Each number is 128 + 32 x the weight over its row's rms, rounded and kept within 0 to 255. Layers, rows and columns count from 0. Numbers have three digits each. The size before them is the row's rms in percent of the matrix's.

# layer 10 MLP gate, 512x64, rms 0.333, rows 170-203, columns 0-63
093:150162150081137115163112092120122128139122146104132176140192158121129079081099103055079114077169183149107090108130130166105125113127170155051127133098169168170138066151104115082144128127136093
094:100192108110074158080164130140135163146134157125199107091178072127174147111113131079129064137181152119064126168147124164084145114122121055118160143134141103139128127113123142135087131182099097
095:134160126058095139152200121089093141158125079165107094110129141158148087127165171172162141133099113124122067131110110165124174144065118169190058105125111188121135138127106125132123158144069120
088:118092142146175106149140121132173148143127100077134160143128101114136138123138182157132132130119192133166065183131164088140056107118128153098155170202100062123137146136126171095189169125121074
100:137146188130135123103157124160167129118186188099074097112096092125137060141114109124153085102161121127194056084145114169143178138116088151084160125073108102128191111092118130097114123143127123
095:115109183120135097168101142061110123146110203141162120112160124107142133140139158159178171115125076074147124078176081089131151097103137128187080204099080158115127131100156170106148107148124139
105:135180053168145170121075161137086129122076128151109131171128091163106120105139145138137156161130117137162164118088094139123123118197109128155079067149049162106097116099145133192084131117149096
105:146141124090136098108123153142149203115152114072100120031122093154108121200152090158121069138124153166183126127110137176099174145159125132122109168133095110068094163128119148112108095072128143
096:075131116095119071119192133157131158118130098094096129112101182136157108162078147141146147151068137183084108152101114092120113108138106129192105151097116119091115061101111194133174094154110185
105:128111124179087109126092115137144171106214160158139120115174084167106106078160146116129143196097188138117152090091153096143141141142094070146170187098137081103140131152154121184111146143164138
110:135184133090130110094090123095151167100136143189183105147106130158092145145142117077099189107100076071180195115134121115142074179093091131125104134106133141078093165141088145131085085135144126
102:155151096179100143160069130105105112171099170156142101102084152094069171132088076088090146061125107073098142202100097138115176123105110110117111158102112108116126108187137114092105120113100110
094:203146088084119095149136137116089122104086120121151148087095105114120040047130105100161094100133089120144158178110099117137106172147141058139096088157152127127157141166146146151125130179097162
110:141166101074160086140111140132120126111154112157117099172082148153120097157180099139155156089079150116100092092156156094123127062148163135142152156085104134145219159137148183178168115111089172
113:129125114095118095141132141102106162177134107105147093104090086157104157208131151125089104103112181088153137173111127103126124144183108124139111106164150112093131123119178113122025076097204157
085:113112172107163127201168069172116100152081153087181128109050183113081109103103147133171130131138132108123095110096129152099088100132121126133069117088156124171161108090182148101094152105152142
100:192155094088110090177131160177112160075133102128155154112120164074111115129173096099119139181139122132116157097184118161085095102172149064127116166153112123139161190143143140169167085093151157
105:089198099153146101115109123139094091109163126138123168147082071133200118121127172089153124144155168107157081172130160098093082138140119156106148133162072116147098120127158056182128102095147078
098:175081126128152162137150062158143117166137080068153134120126134121162119097093136153136079136081082055131119136087109086142091067144123114131113090186126112161138157040111095090150128124151121
079:119120121062127109061152060123166130145133140169112099125137153126112171155107102145171148138134150211155116106141173110144106135126140091112092146230170120119136102153091112112098126209140144
088:125207112121098103174147071086127105124096184121079110193139123113087129098119152128147098171141134146094130108124162093159076153152111156207145127149099142145109145130180163082110139180177106
092:094112109106119148130210157087131117171122161067174074170143170108160091148152096133135089140137183100102146096141162132138205107126161087135108115081160099117175096107101188154145152128125148
079:179155135164098106125148095174106181201177148195131080087103145102111087134102083139119063131129104102141136126154177178107135107156192175129096147132180122131155142087105117135100136117146166
084:116130190105123166146087159115100152150074141117112127128145132124074127157120079045139103164157140160080043157138170154089142129102151120109073110162124104114119135108074134109045142135122098
053:087129115167158150142074096130157113174115198137073128132136157120067113166118149095145091090176121106088104077177170120107111186119194180150153124151109097162137120093163155154162104158116143
092:099110071146141167176150102130053187128129134177113094143162179175121080174091152132163127103110119127123182115113125084156143054075112104136109163118117103131120107077107102124076111165129162
093:157137129158071140174168144119209165116091143145169062117133097103116111179138111097122148106110105088114186118103186124149107156115162181131123181124120165184159121150142195153112127130100084
084:049137058125131150164142097180118117104110092060143114078074105187096119122121168139131160201096094147157134122099121137086157122151146119147186165128114127164130156117101179082146113121136159
098:167113105124174116102103179137122136081172141121154059130120149102131169112114138119123149109094113084103105117184127084106127096117101102085134067182085104130158185117180078165154114132120214
098:196172135184149133099118133171153116087140158128136126112105146117145147111152107100131153175119165173133095143146146132087154117126202085230117165093144144087177120157177109136112136135056133
083:062180103085121169175074077177165126118154156121179105094165116125165118087124153142124145155125136149088178120138119159072061071138082090141140112148097165104140127144124093122140136120097184
101:147101081143154208133137128135116173144127166103135134115172208120093129102122060140150192112105135136143167134154144189155137090128167151186106118138089163163151086077110085107136112092164117
103:105222149166110119091120138128177097094090053109092133167107119093121152125136132067106105176101143150101150079138165103125102120097158082159132136151108121061147124138158130110156123104048136
102:127097180124101085133184151159180103129111148068155089097114173149180178120151139173143111114123144158144068094090145128133101114097108165160080130070089128098101116144080157132064106085101107
# layer 10 MLP up, 512x64, rms 0.351, rows 170-202, columns 0-63
092:096154106148131099111161090097131166198129127139150061138185141161134132167177081130093091147134140105107140093149156068107074067103132156092141117097124151169139165133159124108176131065174163
094:135108132152111172177153165087114126105183099128097155066191098158190136135111092084152143091120156100129090163110085129093174207104118139145074118101101107150131167101105095154134099101087128
096:125150131177155152134166103186091188141132052140110155068120053140137128156156189100098125103153130150125135104071110160170176104104171170104129151135155093147114084142117145137149132065142101
067:104141096139118169104140152094148175120131168185136057070117148103087121120079124102136149169100103073156185075122111158166146121143162052121111104066146184151142148121106142132128125079154156
105:126136188117088146122110139089105121193123143093147131157079107124136079155052159109150113131127152207143099105124111120124128204118096136120074157072079134138083121118079121084165145180135144
101:169107124147138073098142088118154050104145091126164117115132135122139154067128090143158104171130153102097134091140155132197168169113109125160043177129128096165151186140135203144121117135146116
110:157150147108155148133112178062161088131108087141130189134141135125082077069110148113205061148061134136126114119147144131101143121091100108117142078107165104095133112183081122133168126139160181
102:111158161145194116138119130079160184180088186157112181108102140170164083129122129120115095103092094131123071146073086082106172164149113097132161115191141140197146134101087132136120123137136137
091:156127116142117066134107178136126205106121112126107126069110197160166093109128063157128130137082125111101171151171109128081084154121172117177091121161124088145152159113148120123164078185163104
093:121109097077159124107114120138124153161126089122150102142159110139141169215114124156141110111140135187097215124136169144164105105163129097080140134133162143050162149116093109142065083069127099
119:110137099131217076098068109092082177140142107116123158096134168146115108092132153135103115129144136051111091130147139150157114155142135117120164136148176185216146131071150124162099169135106106
106:168100098079087149069125098187090114108125107106149142101157163128138100095105156139158144138159179112123085146135133095130084094117164174068136138198172058124105145161119081106092138132073148
086:147128112141152097170119075205034075149165098111173128150125133129083154111121144107157110144161127087181147178120090155123120149107097132099132130131126164125105180187156057111147094159125122
107:145155143106156131161060060163140091125167115124134097131115124096089105120165057162118131105023081107142143094163072092170126098130133112131107111103134140119095143074097176134141098097134156
115:148149144121086145187126164086154153111189177131168152088148083108115100124112147109139186173066069136117099114102099101093170086135102124118166163068108103130152112101169108103147114146185086
087:139126080087087113108098135112134129146167127126092104116152060162129115105114105100103134131127155124165166130101161215155163166101143096150123149192171129168090093224110102122121131174153080
121:132134128134132123200121116098113120117156186134124133140136062121146216182125033129150190122140104146146145116157099159146150100129139069153143114082113141095119118146178162122151175113122192
102:143121121161131131094102194107137118142106074183128131120123186120099146163107133137073138155127173169198128118121120113192136145157128157148106123194134135061120075167093108120159158195120074
105:117117129107095045156109119134098171140096091122162151149179128104123131167094104128112117154092139084135108132169091060082101089110183122089185115195118155144104125159170103164092178095104133
082:183136084094115168100145157204108167096118126151160120156103117108156113099141133114077140103199131145156098086152143193090167178092118145139142096100153132080110170132138152156068110187149129
092:115167191180120128118148121104143151064097138076131176061086111113115127091148098136131160069150096117136088137120067131114127092181113086124098164185139084099120127165111103118128089111197141
096:102082166090164111140081090154109128127116189194140156134140094126186137175104130134094093154123163136069165163087193090143089110130110082127166141097094129106165180145166135079130126173130128
071:149179136153097107131115127120075192184159176128145110139078161092176076112114166108128099160175086103149185149182119146144115157093154131159105126143149162105145135155132158116117191099055150
097:222125081116118088120118123202111128137067091117132168139180138159088100155142064123167112129108084147110139156115171136152151149116158084135073121121113128075128141175156123074083156156126142
044:158121189145070172080074082115094136110092103128148138111118109134124119187144130097154130127149090159074119099235184132090159161095111134127112119126082055134123150148110139142135152160133113
094:140117165089126139112142100085162178071123108141135122118159167113132056093148133124116085179121152186110136095169184084153102137195159135157150138140162111097192129179141147141059121104135168
082:087090106062187127093084096066134078097142170115152160128128115110143161127097113111150116131048129188149096130200101132150153085132141089155197094153143138113117149134157127123151180122140141
084:109132138100170117124112089136135097128168075130109154101124200150096103128090135103122121083061158170115086145069094111149134168103190134180127119169162151141128061129170119065178153101106125
097:088163116165134092120107119141067182121055120139184088117172134120124177069142121131084128150150138143146164098157137154156141112109126064125165090130098183088098119192082111089111158131133079
104:062117152166145130155099135123126114128097079050051153115121125198176114087133065075149138134131114121141106186128134150094096160124155136086140094089098157131113140103122137108121179064130156
078:100091177142156133084123137123094192193118131153108111081156133105175110183111105098083100180065106148116062125131071145110162100109082095089110141113104154125169134136101150172136184131115129
096:145059136115166124173168112109110174172095153130167055144056148115083150150132093128108100158161077111111108112174068156141084111160126164111165103133079111115151183132148084099130155120119135
101:116055089140077156208197051157085148082124122105117122143114078120126136143114119071103139172114083074122151129145155120147132200149134114095133126134130136060129114110150137148167149128143134
# layer 10 MLP down (transposed), 512x64, rms 0.175, rows 170-202, columns 0-63
089:143146071122183091145089140132200123166165137082146115120114107121131077144195122116119103134102066140103184123091134113129113126162148130175154117085110130058119164134176119078119160203109148
091:077173099139160064085102196185151097106113124109138144150104150086119108096146101145125118142111118137075134114135155157124092106134158119081160142124113151111187117119173124049083141187185169
086:147066131100066143085131138061115095171098157073091093164159137179156075079148111100163176136137171133138104136136142144154128129107072103118175107166070106151145123128127117115110168169160170
089:178105134152104161176159135100153205143156122091135119115158122192096113110127185110070146111121131107138154161115127111180111060110175117118172124150139145158092168089176118065125176079139121
101:100099111073143131133118110166078166159071101174117147174144180146133187157191126148181148118083126108096126151112113146201074129170166096163093141153142155123121152119150127094153063148108121
102:175151109067079089110109079158158153125164099118155146078102147115086128138176066104159143124064145116109164152083137077160114154109107163128171110182168140088107078099103089119100138092110132
106:139031170119088082149107145152125143124203158157135083089066085096160154160095113092156110136164120124129137110146082101123123094138155153074093159098085116084156090157142126097113164128142157
093:143085150141116147151098138194115071106118147056142155187106131130152125139133169134151142157122155129119179123170060115152133072119077102124129184147083180044138131158105100154102112153131157
099:097088124136136204092101086080128096143143111101145102175048092096093156121159208156148130114129142141106085075109075147173141108142119159091134110122125154120126169165164082121078160121138140
102:133087160158105107121142118143081154062051144125059145112137126159152113085129157204137155112131090080068076098127154148146109197128119162164135108126106140139097072098149147160124144086126125
098:108127150135110164177076157166124154113153130129154083073118173099167105163136126168108160126073118150105115110129124071092145079185110073132170181127089153118189123158064144132111150068130141
094:113164128194139110202122120071136118137103157107096123124108102119133126126136088176121123048151059126159149089117104089190179164131098120153122115097069130113124126106127188127142160143199147
097:134116166113095080111139117114092142121078111077135124127142137076105081124108087149133099123118138070200176140193053081146097185090168148096101113153094136134181133073090136124122131104133143
107:187148146177140107108087136125081131131047108122115137129174148173158119132061154143148102151092155182086099171072152127113110145104110112116151160068110146178129103167172130147194154146103140
116:140112164104153108120111095182091184181097083124140097147079141136087134165135170123148137128132179135081121193093055126145144168140161184113117101144179152150136159159170157140111105108187164
099:079145136113186147159172099155131164079159130150154137171103190079100128146138151138223137118134087106075083145111179130084150067137172136125098126127148095129085164086107120125127092146120100
109:142157124153139133062096157215145099117044059145151144121118148104079106111113149140122107178165107170101126149093162092101096124114057140117125111171162116130158176118122100122150145162112080
099:110169085118156189135156165055132149150139088134106148152106152133145171113113132161127128044116115105170112141143099145180133095119151157081131163138120127170188146141116181131112198208125121
096:117152126159124157145189106120152100099136130151082127112135106161151110099099150148084098110108078118173114117085106154165182164130089133169081098081151155101207117084080197100162178107147121
082:121138127131120152097122089124149073151124141091113120097141098175072155140163141077150129112092128031071142140109124154142085123158131143130115114156075127110152127076145188099222120105075107
088:110114094060160131135093081141106138144154178120146081151136084101101109145110126119132083215146161181151191144135132071123153092101163086179136174168168099128113166114155162136116121169118149
089:183072122133125121102196086147142114177101162138189152122084126179093137122156163089147127141158108092126144139104107110088151133079133166164133134181162116088144080089103141128093126074162057
074:072131092104123168118043147086177081175147117082074135155136116185155109146183144140108207130144129186137116113121112119116143151125110102088090134087133148154104113123107053124149158124150106
084:096127146202140143108159186076123135122184136090129124099103165103091149132080133138108109156141159140183111151156097144083115058122080100073172100118109124201140146108136091146187129086131114
045:099134162096125126105119146142048119091143063111080157164097145134118189134161121115120150143176139140161128071095138121107145100099124176134098189091142162057147117149176118114138088190105175
090:111179105085125161132128148196166117160117087103105105097127062142168118150132102141078173160157049119126146160140191144084102159055107124114079091147140159151089114118159135125167138118102102
101:172121175137036096131096096130129182111128098114189111127137150147113160148116083158131152136121086093149173137120097137140111070115122187083131124203137046152141106174141106129117144108155158
083:199133159124100164120152143113154158131122118115119118132106148185138131131080081129156104109190096058069132116185094056168162126141126130130131176094119097058145108121180134165119106145082104
093:133115117128132162114184106145135098136170084115068120092039137164107106168159157139171162159131117114115104087147033098061129129105114162093120144141191091144130098137146108151094144154148156
096:110160076068107109119117116121157172120115153094153144117140131080147121156128208139116145112140165133076202080097114100189129083146098048114144122141109100084143099144120120095145101156078083
081:189115121154137132145117072130197097093155095129101138109150177068104083156136127074123115120176098117161153203147084134165173154131167170093075139141156091107141120108160112088086159107124132
087:131154145092129101099171133138197057125153157090153092140144167069064103125119120136143085123094115129171102114189068094062119118102123089115122141081139089112155147098108155183154113133100095
097:150158176158103091058154085124120094168156081143106123118096152201137131142187153091151121125152111118134132128036144136119077110143157127200142113083142112148141099163146066148146085152128128